config.yaml
n_kv_head: 2
parallel_block: false
init_std_up: 0.0442
weight_decay: 0.03
lr_head: 0.00963
steps: 4206
Each number is 128 + 32 x the weight over its row's rms, rounded and kept within 0 to 255. Layers, rows and columns count from 0. Numbers have three digits each. The size before them is the row's rms in percent of the matrix's.

# layer 3 MLP up, 512x128, rms 0.232, rows 432-457, columns 0-127
089:083162162111109097150131153136126108186082067092109107027089106168112165142130099170206088142122092075103105116127157193134171143099120076159187151150191110126162068131117128200095094160119119137105133098129144156133147109208119080109140111143135088083104142116139147098133150112111122121155084160152126115144089155161120101130160147115140118134105112148135190165123175203125147153113
094:197167110150128159131201149097165163142126142150126155074129080115096108214103103131155098125122192107126131201138139148100168104144175121095105170133103092175133121169154153152110114129116122138148132121130156154179166104063093107099077078110130165150153085094123075113094124150121095073076116086120143118169128081142105147106163108174127141144122178100134113140070082064101104127061
089:065134123085082127126101147069183118134143129159143138135152181134128156168143073129090165118117091102165117152136135165147107132148094101147076145143135106156136176101107054194136163121110149128114060124095118160145188113150168091158080123113195141147146122135145048120126103134078143128093052155162159111193088152138125157154125152132062149110152173152087112076141166180114113101086
101:125120094141119120126110148110135165178102147093115103156129093204094130120133113076124171114166103095151152094107092106166162117066105167092111134131151120116080116171138102152175101140175107104170143118181123088133159081156066096126108124118130186168136112174122132171178127114150112058176140154061149138090127070113121175158125178106049136150161130106117146105125080097025118136105
091:115122102132121144087109176095086072184126122099199167173132058132119130142148153126162145098148144134113152160169179098149129129156109109102189102133106143194146108142177125106123123155085182161117121093142157145209114099180113151145127132117084112101158062106137116162144115153086119132139117114146112109096131122143126111062118135126028060074170081154086156106174169177088119147124
097:054144162069080119103182176133134146162139117082038134163158123219117131155157103160120152131112128139118135084102106134127171154078125128075127127157130169091055129145089088132116098170101122133114178142133175186130169227114140160112097117120107111104123072137137120117110113115209155150099091112130146087106111123114120142139110047141146112156110136150146161169143137174103142157130
101:122099167169169112176188154089140160083139121126161210090122117131131164145116141154161111117117094138086165110132119108151143186090172072074181124160151158202076163146109131084094150124160116093143134129134160102139170128142106135123170104120141171140194137161129142103083145163085087080117071114144106087096146127097135162084143183102122092084130206104113077059125155114114122097124
105:066153118162110158163163146131136133120124130157116088145090161170048135136148093146143146072145208170093180067110124155145118145145147064180164170088138132131077180092129109090099138110159133102093116180169102151118140186140078115152229099092118128136101090094125113193099118137130210152175135123151111114120145104121089150152103146112173114096109147068129134135117104159121109132117
104:120113050079137108110156051157185186100154136164114181092130144130123108155114151119187086064120174111140162141131084140124132090117133124120117073082119149143132144164172172147114141122125101122162128107106089177129146131115128143195105140127127116147165129076116113091134153137144189150103161108122219168152145130103127097104113052115067148139085165153095146055126190127122070113099
110:121106133109144191129067120109142108162097113117149095110150120144111125125139101090142141115156132183115156148180144134184109129115100135156149111107075132104111058071127093127141023122114173162102145087134171139137167164102144060098123109161181163113196135055175151151100162141063107086163086140182127115151113103129109130102103136106073142149165086134143146097156111093096173125055
106:132066135110148131136128052160112126114153224131084090113178135128127137153172120150189162178096109112103156141120164174181135075135121072148102123091155117118105116151168190140132140123143138110191121144157147065176139122085104113132117134074059134127192136064147101107182121104118119098122112147136097109145143080085122171134125133187095155112087153159081120108119075069134108107170
103:149158123081093120153128079126168120212094115166122098080149144147127154181142118145098109127160089139136106138154161105151133084113121090199148073169174067104100149161146109163132111148171142158157099157139104172107132114170133082164103066075127131112183094139057096123091170176103186149188140059126185110100101122111142190136121106136115122143105119146121153144136098154185091147088
103:143143105098145144105136116084150128179120138156068089145122139173110135132179163159195134076118110080091124153129115125119086133113130129123143135173154078138117092131159152102169216102116119151107200153152129170162074170159001150122140124157176114119175127097181167130125137096122121119056121112120126137113038156139146148104138121182144087120095089120154161120087167159134130112147
114:133099148065112150149078111159177108196123095156077134186092130117124098109180191119126187120146149116176149171124122144172110086104137168122216121101156101131082139150144081144104114127147053158154096090104131075152197106176086122149144133144149092105089100165123111062177165129125151101166122096180094105111127195133106107153161143120136125144161148157094111128101107137124171116174
094:095119156127177144156108144129102101138106161062133112129113145112105130107169138207158139176046165077162141171109154069157101133170141132162125054099101150159132060148116148173131098109115148139107100161175106134162165132086115103156169092062121105145099141095107152162098180131141187136096099106151203118145059117168120081133153099157140151126177182144144146165118131140082112101093
101:202150116066146154125180104145144104153178172120174126171122140111122073160125087146128082137134149144157180114125113083130122127056159110103121149137101094089136093160142081107159107145187135130151120171152191088069132139176108092122133137150103174129173173177097042118174096105168136148210110137136123147116115143040102193119151149133091125122094121115152099130144136127142132081106
096:133130156143157160067107107114103140111124123135108086201170187147136125174121068097137108071183125176115143114144082080116157191099124162124116106114155141201116186121131140084114103069197128136110139120100126163139177095134093082126226108126095132143123079132154116116130136145094159178162108135172100048151096093127132154101157184104131134129109183161135123140140133063112148101119
101:072144137107137113158084136133144135079090136151170169145108140159152057145122077145164107104168122096129154153115064103190122120171119132144144066108124155093113140135106085131126107133082178200116115164081159124105123106125060123142115217138133169182090127145122154074132081141119137181041167198162110155092150128167105119128168173131128077145129154132143159164178133131156155134145
093:142133140068150087127134173140159096150116140120153083181144135144195089143106084193132119110131079098115124117106129105068165120148138096126140176171107090081128100095114119097095108112147125133136220115131160154070166116107126129148129133097134186124109126144191113162121139155136076038126140110177119102118133179101154163068141107128099114144148070117179136177099072223112114129142
121:134129071148095096069172123128138117165180130145086119127079116125192182126097174150063071178087128136101157112185157107149116131125106084104118122098079138141097141105091136137157130134156165136130156169186053119148113129175075121174141088108096098116156113137132141087143138083101152085096210126084123128092132152128138162122060176103115127109148156140170150206140155161102097118080
103:123070177103098090166113121145045108138124158191168190164114116179127137106123147145140125093108132148147130106119134148113136154133141119109123139099164137175118118143122111142123100104087100077133125133108107160167113117083139147106055188074156096091122144205054126113130161112142199143099165144139139116167150104139150046105113131153223123105127108168075104151194114171137112074131
109:114127137165078132140145137156131068158148136123091094123112136108107070112123110137176115155098122162094122163105060152161161130161095185099121149105110194137072147110119113095165093159137084099117156153089141155081051151065123119130114131136115169163106135117171187167159066081105181139150147133148131051206087089135109200160060135108102086100110087154107131141126143117122132140141
093:127122083114166183140152124111156143167166181125177076155118108015107109126085118165103154141099108125076143098102048188077143121119101102174135155096118146080106083078148163116109111100061162117111074136172086156108116140081169087083143130074127129148162101135169186108145140138141140178111087136143138145157128132108143117150099156196118129149143101132128118139146156161167178144087
093:154121128163162120136036102160123106171150116077192113135150152198080122103189115127154092125164121088137112085108108098118152175079062123174143131141119105107079114099115126107115079113103207183123165094121167065113124137152128120183147108058107193159138171083148126162168151176134137167119169138115111114103125113146144108167096084132116124111131137130167053098113126157104130086136
103:100174115114145135112093131138096220140113133176138159132112146149072086113123144105125132115126072135117094189120129126102167159145123126154184103136163152103088111121151182089167119136125093145099159146179145155131081093160172121113104147147121062158163135149134149122149184139102177193122188059096090116099139118096144196141157031074166129147176093115127138184127087151092131140100
102:111110150122145154104116208065137103076131131091183119128122134101125123063132111137169091127165144104102128152196163104082119162123073117120136132147119166107120141179075114181118091190158127090086142134177181111134132125118100094111146108113086103116160148134210096098165151152189152093100105122092095105131134098071074110082178113102111154157108159075173159125132122106164165054122
# layer 3 MLP down (transposed), 512x128, rms 0.224, rows 432-456, columns 0-127
094:133139119092119166079159144099108153110128156084097159210112188108077111094153127101085099173149139152095132134161094126114101160116122208099129144093126144132171141116140133076169197140117095088132150118113125153140170141082109182209084145123095133167114160155141160175169076103104179135091149129108155132127140128134085079171083100186105132093186167072144091118093093141138081150140
088:151158137150070188132092125116135141110130110148084189142151145180077171153069084074074069107128117110147172083174125161087139109175132178165118090177130171197143128063117069122121152123102165128151135123159105135138119141148156084166105147091089094109142123153157061136113069124060146128100139111153131103108154120105039094109151105146125138105110114100135087173144101119134117136073
091:125106094101108119097145128139075134099160135072175114144139122150169111116171122104123155119116114092122075127142093123087076131202089067091122202167136155089095183119120087162040092137103104124093108123165190053184139170109087123145143073129122179094133122150153163140119112059112135155130131100148132140138194150171178106118124107132171131088088170111111149098161129099182124133117
106:113139123182105104111176158109177140118080063100114153127140137126129113159142128114140151150183131152109159147080122112135167135091114115066048141146163119060123175135089154143134120132168136156107102150198102085145077131101067129189056091156122174166100161136116093184144112120174102126141105161111155143102151088110168120098035110124112146154101125098174141116138050134129106174094
084:123146056188104144173146162073113106064171108130052084122139126119092165118131150081083129147149155091080139085102125194113167110141224100136105087122128131176186147104122130113117087171085158096172117100104094109120133159125084068186156132172130101172169114144086103163135163140078095165067140130159148118082124170144143112187135106099127138114119129122126142099138122156126123114096
108:178118092180138107169131122134083083125111180139109083110103113118117114203106176148132133121156082181116120114160158141125192124119148073153080151148135126131155147119115086085198135161158165113077171088076085197122111158107140093120161171136148183171147144180169167080123125100058128124122124109107191115092083103109097113140079162115097099130106144128136084133079122133095197109124
101:138179173165137086135141147117104077113146124173184192137204141116069099164104106129091161150150089168148138142124104128177071188102135084101169092151115163127108075057121128132131062139121181074164115191158143115183131160119134201094112127144143094119154111093109115125177097096143099100164090150182097126125104123095132156062088083132150100118101135161145164127129155116138142103121
111:168109164134133145122157119138120146147123118131202074143120127131125090121125120121124126137138117129142181090108147106164066116200013086129122132109114145124126122178131181134106191155103165139077160075140103163141090179130135078137199203149130172122032148092173118134109123110149158102119112115118159143123115136094156090084096085103113144089100075058114144123104146128125136081093
102:088117174190147115161108128122182097083074108145146193131123167146138117127144117129125062149138143166098109127156194119088196123127070143109177110172104158160114140151125098117160087080081074169144180103175143137090064121115191158135141098160149111127074147090136116118112122100134126126215104129116147106135080093138180110176141098100128131177185077102112167100160126139124108164107
096:114131131075158113123117096067168098177117135118116133150034151146124111040134128164088136164141099150088102125184190136126122123206080153158122149177201136123151164134116078134115174097150142138135145170106089191098095090146199182148167132111080173086126104140174081171144092147087176121167117145117136115110145175125144114115138107153107073128104122090143121156121147110139100116147
106:105108119091121105146094095146143155162140147150168182182070182163141067141147106138145158193105147139160082120160164137123117135070109093060122168133115159083129185125035148139110095129095130097086144079120122139099130137164129129130150105133140133133113182112163191086151116099132144143119163145069137081110084126176131129120113157145138114140136145138117177133061135137144248073113
081:122167132124159084101146193179108094104123131130132138141144092130154071121176102193128129133131118074131141112167068142096103149089107140082138132150132175138113166098132130091131203108148061117111137127150151119151140169137053145106119141161089122111070139164197119178125113155112177081127130208122099128147172151108074103131080117070147075142160165098127111166145082115130216129111
112:125146095138120148221185163146128053122130119056122096122102135120144094147119115094091083162141155109144121073146104187178158097142083120093133112117125132149133158147115157123130069096118125109133111099143139051140187198153169154102119153127059074122085093120110098149159118179080101121178123136086115158162213136171137139085144094113184197136116115151131165134154117136131137142113
114:117107209141074089109137075147183189084084108133139169128170137114127140098131146113111109169112119146170191145103140117113138097127101151110117170165136134133082121102100108107095120107143071115137120166115078058120119085139099158146190159148101143093117136196177090104112103178099204147123107085161195103074109145117126088101068144112102087130098114164116150144117104117144090190177
106:178089130105148092141093138135175141151162096153122134142204126133142164136169068136130118151120084186104081098147073101100074163104114144077190169074107098106116183167139042128093117050155134112121171070146132141173090143107092143056157172131076129141141150119195080110115126111124086103140160150128177114117132115122053116105137104143093144141127125134137080114114130141104156130111
093:121170144087110149135199123067150127131144099127147115075135098168165115102137131123139077159126087074152147139120081085083081144105115162118133160092155118093118092117186125116131142110161185109041143100178121118090090125125141190123156145068098140151218119133091098138118117123115123112167152179095163158141087136084113074148189132158094168143131146131208077085126134083111150130103
112:121102145098170116134072100112106151106087168073095074177102138111095101064140066135176091068150155177116160139122175139155156119131130133089076097140187093145167124142138130195162138095163115079114147084129142140091125140140116093125140114067119126130121137134101103143127154188088145154158147133147108093182136131124208132143095077084118221171103167127122169131077164089163135146134
103:107152073142114126079109134167160129143137063151120110121126147097108151119163160083137083164129131159158132163171152115108157059105136143140114117142079129097098099151124116138133139152154158128101111094186127114090081167138167127105155069086128060049112096117060107153072055129140195095137097118082153102147080204132180140172107106084142109155133132142149163097057129158156097155119
089:127139170098158108138127124074150124094106112112163142138165121130137178086048139117152069159201158114051162152148172124136101137142058119170168131146159125110143121107142143115047128050155096125110133187174134131093187152183176131160126119143129120142135111102147103206126141119158156168118126137159134108055133128072075080078123153127102128158133145166168120126115175110172159100119
106:135173117110158138140101117176185150155106161122146142157084125072178139112084114055055196083127075158138106119114136158100122090133170142145090122118092066133199099130162165159148150119112126101078058161113119080156115144133171113117104126144090142120144157104127167070101090143121093102104083115134104216120115110102098128139121166150148126145073089155093132106215167098121150130134
087:138159113099139093119079084152087094184091074130082132131051120125128129108149091165133141140117125101092169101080106128135159138137186083138176128114162140093139146134170077162161147105121160109173199140118041137182103158134104150182141138138179130136123116129152165125158091087105136109085097106116133114067109110113108097186158065131120067142070140145209121136096137090145078155130
107:129119141128112124068107104150126196132121164127165128140157141116131092096150113134120157141052139091152069110143117172175131159089142101115098066090084178092130105077141156137098109139175137120108112143140121087152164147193108125120110117179164123133102147137143120133151101094168062172133119097149042159144035117141137176098073086106211106187155099156161102131113143107088115160159
087:080102105178085090171113109047147114151103101064171178086092131148112175181131077076141053168119158116169110117139117129092175111113126145130127130148164101157104108110129140157137111123078084194143166111137112120160136057181119156160110136179122125172127171109075099114134105154119121106143141166091095164128103124160181171099170105110147123154110144157125191097117078102178104089092
091:097142131107101161145143048118132161117183177116081093125149109114140180153095179098122165066110099104126108160146173121096130110084131096172127106171081161128183154131170154174140093132088117178129134121130049158143109154148182119101085101131155105095138163119054129131128129210141168143118093137141113152133170105091159123146140139132167167161112113056165132142131202148133178185100
107:111108152142163114153102114080141142155147104158132065168104093178121165130132114128107170135137120148097096156135183082149121092123102124173117160149104133129122159248164133162162115073086125162122147171121165177162076169109212118080143125088180176129123147134112123126133195099094115120151127113123207134097150177175188070108118113125081121152096095107090137117148132134079146115152